config.toml
norm = "layernorm"
norm_place = "pre"
rope_fraction = 0.25
qk_norm = false
attn_scale = 0.177
tie_word_embeddings = false
init_std_up = 0.0647
lr_head = 0.0141
max_grad_norm = 2.0
decay_shape = "pow"
final_lr_fraction = 0.1
doc_mask = true
dataset = "wikipedia_en"
Each number is 500 + 50 x the weight over its row's rms, rounded and kept within 0 to 999. Layers, rows and columns count from 0. Numbers have three digits each. The size before them is the row's rms in percent of the matrix's.

# q: layer 11 attention query, 64x64, rms 0.151, rows 0-63, columns 0-31
# k: layer 11 attention key, 32x64, rms 0.144, rows 0-31, columns 0-31
# v: layer 11 attention value, 32x64, rms 0.17, rows 0-23, columns 0-31
# o: layer 11 attention output (transposed), 64x64, rms 0.156, rows 0-23,32-55, columns 0-31
q0 081:423494550510522583521485468510648514465465530577471547511479519557555526519533462535421561561468
q32 034:416434558377464493566428652508473492411482415480467494522430512556535481578576463447475527532440
k0 059:559485494500462489549492558473479464436512433535528447506396511432447416418552473511497458475489
q1 074:496529479500545448505454513398379568486517517439558523436535507406555522518487596506575509419547
q33 038:444400455443427461459448467494404451459442487429513462458460467434476439472485507440482457448473
k1 072:572459569479513512518594490523538497500509558614470487530494510559538506565490511543439506511483
q2 145:486632481505515610541479576527514513532459502502520482487469522541564536501539490586509459488524
q34 044:429517577471476533484463620541467463472505545597523446475394448532534495476498491408554555576510
k2 079:472423531445541543501541443562537574553517572503475519597526531557543609546498524478574529491544
q3 226:488406447462450401442465450466454463460477467449458459464483475460459464444461481415479494494433
q35 089:591588479586492509524543391551564558475576456483546585512596546486498549582559508549460469431513
k3 136:465403424490487460527500379488473493470457459504455592443499503443494527507478478471455538444410
q4 095:526505633580467526535512549581477460566570462556462509576489499517523451519487537465516540580493
q36 034:505514603579488519456514489509587482516574527552443508485497414503549523513486471463553466505564
k4 120:544530511539549557539527514543539507543531543564546519518591513570554569566574550601534553543506
q5 153:551585481546553605535538564542583505498461511490525490545525513552573550475549550560487428496520
q37 045:443536592512504489509528649507555520515501508555530479511481468533528493519611502448515545542569
k5 160:469543573538521540500540518527547510532540551593504499561499486619552512558578469501582556488582
q6 084:516418532508440481522536486512573432423553491491487521572538536472503446532555443473450540460504
q38 023:461490436289465451543540573447493478493459449413437439454497495451495549420470578481501527505496
k6 164:493456425485510471546452439472427459459481461441469521393473469398464464427459530451440463441406
q7 177:510396507482475403426504416471461472467504469494463491470487494444439447482455471425503515503478
q39 088:581443512518597485523529455519482577562501530442490556555573492556510510524534549556473519547502
k7 185:475541580528535565479531532534537527548551576541494464580504485609545537560551480530593507518615
q8 114:585514445451511421443516461449363506455437449469480482516464448408466451471489494442504452471517
q40 089:607410588472541537465532535474375503466513527472548492430537444456532542511479545510550471472599
k8 095:547517429431461479444422487492587504460505432428588498490551560482487418469438448480486480463489
q9 063:510429451550481541473486571442453421582493564447481547544524546486563541513412496512451490569459
q41 113:525505458414523382478458531552568459525481494433501478477481482504604459483467584398429498451503
k9 094:462492468418510441540474548515397473501546377489598524546442514485547449506559538477464532459541
q10 090:556626528507608525445487447534612508492514523480469516429561541542520474502493562597449543514522
q42 113:522427548518452474546565522449551583428510559436537524507539502495472406584459474475570502591521
k10 094:466407519430459525525530524473501517491547583544526508540458563495510452516556405520456468479388
q11 086:547455473447489500459567537516539637461418547543525476525630464517571549516479492449458465531454
q43 088:573515475592487503562465477476524494500458498451453451591561481506557365430514525538586435504508
k11 094:592491374469434471598459496391487450460468400473463538459506556472523485495554487479467512565476
q12 092:568608534545498575588486555463532536409504507487440517511511529511565477513484424550574512463525
q44 084:446556511480572522526431439468517525448466464487487391502451517421484419506472447578472529411463
k12 081:499577529504525428502518570526496506382545501415489486577491489557525530515500516381515444504479
q13 109:554600499589482488486505549461517543560504476562454515569518550588524503561554533568542591539502
q45 092:518579532509504474471464494529453617487467490350478475505525465535632407431573514465479490451410
k13 086:568536481445446413475541480454458542526530493460528549465610458379558442529569496427448533503438
q14 079:539534483476618509538500482512516472514458425441505493581476475554394564485541552504533610470431
q46 101:515476518480569476497510484493491426447417440512499489393487423443600540523529471428471529489544
k14 089:436579494416518542473555528510519430554446463467506534557547501553443596510452502494565495480555
q15 081:479488509543438425488411488401491478465499479539455462491412528529527412442444450433460489462418
q47 136:559512556552524563526597520525604539519550468575470545507551530458571546459478539620489526477548
k15 091:486550581432512517422528514487478529520423483584507482555506459486565556448451539572580494501469
q16 105:458414472452410414470468468549547512434503460506487454481410429578469500496557432391524520529469
q48 112:511414541406473456509442461547486460369537512413495430470491451431387485465493499460495535548431
k16 095:508485536468491487642498577472437555457558525462523495471489524537433487585539572537476500488523
q17 113:497468558437486409469527493517478454454499496468443402497479469515456448402442441498427514476550
q49 084:619452613579545469474469602527477518565498551529524490544506446532466509455498509546475566538501
k17 087:541440509582377434550494505513509460567529497534555521453476544513573537498486563578513530558472
q18 112:550553491548526501473571422508528567516494482545541580453582500426583533534557480564526531546562
q50 080:545484517531578599626561476478528445454460474613517535541478585480455494503535467553439471545645
k18 088:493449524558495575505623537500547540563541596536501482634562534546477542413445579477497540448471
q19 089:538555616551460472524555532448469476478545463446567470441493500480583438487474537525490471531574
q51 091:463423498500518512512502577547532468572540485376568549516484521535584575466455549459531527501485
k19 082:526424440369520518505481558577526528497404494439530491519502503416615508489463572446398457493565
q20 112:504538547624502543561469527572555481519493453440480580495529521525565551549482519500572566534504
q52 088:523408444519461396583493446390445488500503613473528525505522503503437453578572523464503514520534
k20 089:547470468497527510553427436481488569483541464449523478573434480415528469532548458397491534522470
q21 099:522528512537543486581584478529545564585511529507489510548539591580516536560440545548500563551558
q53 101:506543523537467460532574485497571481488483529551534533449468567450513545505589532566501513616607
k21 086:452492582527526497430598502602505511568422473576501572532453425532447539517517492541455524608510
q22 123:576561542499560560539513509494552527607547533558604583492551498490556513492483564651518573502525
q54 089:452471498494516553460588460517519490441533463406494493566514412551508471415561529391473496438364
k22 087:393464499490534484449579523403498551481526396553516540445456501505559441435525549363451436523497
q23 097:484453445466368518423483440448559441534480459411519512518523475405453446424563405509507470501434
q55 090:525537498510539537530464595447491398599485491524488510485494513507414617551484559500573556502545
k23 080:552521524562597532533447428524539466495417509401485501562488451569521551458504559528617542471482
q24 093:521382415575470554530540386463446470538497515511469506415551539446445451525483434490483415490467
q56 081:434585528465428469464544536550477476478443516427492494412489541478439445542549532535497562484544
k24 078:419542540463600433497444571539502514482570556505499500478469569528438524458617455527536531504498
q25 080:612455615538529497509492511587446510532525622551534521474528535487439461535488534617493501595435
q57 103:485527548514554499446465506453511465541550495513557436471595521471502430516452511627510471474508
k25 082:567467518556453493410535493532436469504464513513496526496573526501466468486437455483450470517579
q26 098:590520507554584536496498537581588389496530485512568505526559588510549569501532553485579499478533
q58 108:419402475453444513528498518576501514509497480426450455498471531543528446525516425497529499445431
k26 092:583439401497485512515544515467569414483469429478402539428484485474528513470435476464489492452426
q27 117:575528469481523528586537588567574522550571509469550544504487529527518555511496592581596500504560
q59 097:441501546419491454508479538516403566458535482615477611513467496523540470488525560488568536524544
k27 081:441481487519519510466480418563485433455580515468501517452517443489520454579545528515497484502436
q28 087:545486515474495578499595549494519513488546564551458479520586484435534557452511529583566566568597
q60 089:470529514550506416507587485419568543465500564495443560429500482441542521522500537498405495562507
k28 096:568528463493474454499534534482496560484517470467391498544519441421544512389476543524486430441509
q29 086:421512567491457425490525428489526569482512574440512497469527553443514470541488566561440510484579
q61 094:518452493420556486547568462621489479486518526507437446524454558509478470483563457476465503513498
k29 083:558486542480415488597578564549458519458532440481606488496468520537447509470549506580446548609519
q30 093:486576478497528481410501447496515560410500490487537507522531458467494514573545469507480456545631
q62 097:495557421417525521491522522538491536602485468583508499521438528535524523518473490453485479566601
k30 089:511367490436580496440513479546549485585532525512479500446547519531536569489454555447574532576596
q31 123:480481465460447453453437442465448452483429451469499425466427415480458473411509439492480438474423
q63 096:513483433485499436555434430536461524580510559492529498511436568462505450564486489539461518545407
k31 089:505449404430538382530456500483454566438515558467570443408532516403498485462497475475462533503491
v0 086:585519490651458522536531485550575568586547564464472421488473467472483536580470540618430510445474
o0 099:567591487577517495489502544568567453567563491458468444524480458594494534573511432582393435478473
o32 100:475439420472410403456555427532442504524411561514508565420490523432523514509527508478582490537475
v1 099:555457484579464514434454466561430506512534405457462485515512450437506472421454430496466528511471
o1 104:482475476437445511413387558502486522485537540470431397515495487466509499566497544470508562519622
o33 091:399501482448476466565459509445452483513490504410519580491495477639450470458546503504408473437445
v2 147:549581557520558470558559532507541560521501546501516533451461571544512543476569507553544495543528
o2 140:480567548596513495426509457524506545448479468491478475477425498496546467513552468514500426541467
o34 110:501516471483526527595518560480431516507586549414558580503602561625520452538460576484557495491401
v3 101:499554473488484485530498611501454574519541461571509582531558462453528574416533430505541439491511
o3 109:501451471590488516526544502469448555405462522534481479522534479483534557408469512491483385504593
o35 093:436510504375538512547396478443510400615533538540458535471450556434517526444409508522507505525479
v4 091:499459465572451456449507499444517480447532568627493411551492541537448438492468523481428520438549
o4 097:563537455448492448387509444532512534566467515491431484629504523483474463427440543465450477455487
o36 099:445503596547510535451461513469453518433503582483425514450469541457494472529507476533486553504496
v5 099:456580599483445491551466521494509513548490476499565475422469501467548566498606471592513526443499
o5 105:513508507385479438508505511506489490516441444470556346431458548445511534481555516508456583468486
o37 109:510494399495504472522471449484452423514385507415534453495572455460500497573551521488593421481488
v6 078:403505499467556480565547453521548482460463515441501488542458520577482386524516364491430422488513
o6 091:460570440426521558454494557533528529500561501400526398502496571517502498565471546461535492514442
o38 098:507530560526487442569470523491550522457487506478510536473385477441445602458432454597481489462566
v7 100:478586461522427471449493514594483419574500437554546538552444463547367490429562525530518545484429
o7 104:599471430540519528496498445540513460537488464439553513532458445506462430475564535528523524580421
o39 098:482429467398540434573546477439529487473467533619390522453578550456478509443471443436457527520489
v8 091:532626485540465514459400549541589473511479517532573474391581503500539484449468528554529488445452
o8 102:537525531509589568499435518541572534469546652532463447439617538570462456451505453524484498439431
o40 092:522540459405445464566515459507486495466459442578435487516541511524558513465530556459497510498545
v9 094:557547442545582458465481513555563462528529507535486544462517601520491581580442485501450480500453
o9 124:554533471543513438481445473499472486492524529504486503487465554439436521535378505539356412411532
o41 089:522463454457492590574597535587570513482451445513506468473532444499441402489592507463550573531455
v10 086:442578514543561514535521439448450432469518466528407490496564584506540444507480440481536486584576
o10 098:383592509457526539525616480451529529507525451575488526451514588446532486505517454526612449605546
o42 085:540414470530548541490500548578513472467380545474394494529473512482506491521544558440510597411478
v11 095:455560411442425541536481499462620461445523525472466538482443474568448464457534491502453616473415
o11 112:513499465537492616560497481521533435448494408456367572542565442518563441495504500542543523448395
o43 093:472456470382454423472513520567432541503566461466587381566448561476565494506541568512520540492503
v12 148:568572639504520581582553510518554550506491528533509586560593550519493547541534522576506552515514
o12 126:492555520518529551514525458490468476503486493520504546513418531522520487461489474553483497515499
o44 120:508494503555470468440522522552563548519545468485556475500488488554440497594502529551518477536520
v13 093:430583495560622382564483536520451515458539508401511444561524476486568488464450551418459502470494
o13 114:393620537476488414507515553520552573421431520476537461525431535497526441490500539467429432419501
o45 075:529398431397540528494451480471434499541504531495534529519524613534417484469517463531556547573509
v14 112:541416495528465482564452518460468478510457509439525427489487471511433385405499446433416440525456
o14 103:530500492458544482529463497529440534523529530525518519430514522576466439504484530473538540563530
o46 074:418579506478472469495516459462537515436453477358504441559497551570507495624490510553551500466455
v15 097:497590478455464423448469492456392492571469565540461517467439471417496464530438450495447435452374
o15 098:512493425508500463498562514493495552617517531514409588559469508446489518555398469442459422519543
o47 098:489511484514495486550504521482531535461464505378552384452539514562637492481527522508560497505491
v16 095:442525592441486500459594567497496466523503535516482540533533477468592467530542426438489546455448
o16 084:524512485430534488516592478530490577546397472498494521394541500440573424492607390433561459465457
o48 102:532502459531470528521456595495590489472599432591573492600430492505502548492518494546473478432537
v17 092:571482407478470469449520548491393498480476497438483461496478467524392528480474598463497424465541
o17 111:531381441488466543431424482516517503450487517522484493522450457573521539559501512430525492517585
o49 087:566514430485509485556504435484499486561475488465507538449506565451592475496468483619569519571465
v18 117:481604570526540591522515507504520418577495372549493567463507452548636520555478533530573537472536
o18 108:451550524532499551518577451452468513514433428522412623473444466422621491516494492566512530454493
o50 104:634498526536483455518452493491535433475505534604505505520521546478474513506590448561514526522589
v19 106:399530555575497558473454554508490439538525533460486539452571537558456506541503509614506491525563
o19 107:544542588556492526514472523517474425510515484470442520468430510545525375520498527599438493503497
o51 096:502422499404589536525466507435482586530460502545499449504456569475386599449464444406502588473517
v20 096:481434499457489378480470427496491469433455469491541429523467516404436485482472493505500505585409
o20 102:528495485536498453572505494441440462436513470511586553490551618478486517528482466489499403482468
o52 095:545481517452507519545546548519430564541605508553439495452489408563571601499530560529436582519493
v21 085:567480521591630505532516500561521454487545478558533481476551533604547465466555431556505524491484
o21 106:487592495484545446476469472570475477511510577519484471478554556512543485506506481483503522460428
o53 079:446447520542477537440550519446508571490506518459496448449443521439502454419475515462508486526471
v22 090:506536474512476503557499514525547534593503479471507487555563509437516548524535455402584545406520
o22 099:494524400536489547563478488532539457535430474462547515493470452398554518466549470529502493388527
o54 094:537489508491511517517512478488514466416438543496497518437635516582393536488438533497495464499561
v23 093:481524460460478458436465503504518417467578490522478499521476517462517417527513518503507495527460
o23 099:496564456463461449556594525518524510495555451573496531562522604529453449436513555546508445438510
o55 082:422513460468459514498493458462495430559427442545518494446569464502561476524512506449515492537579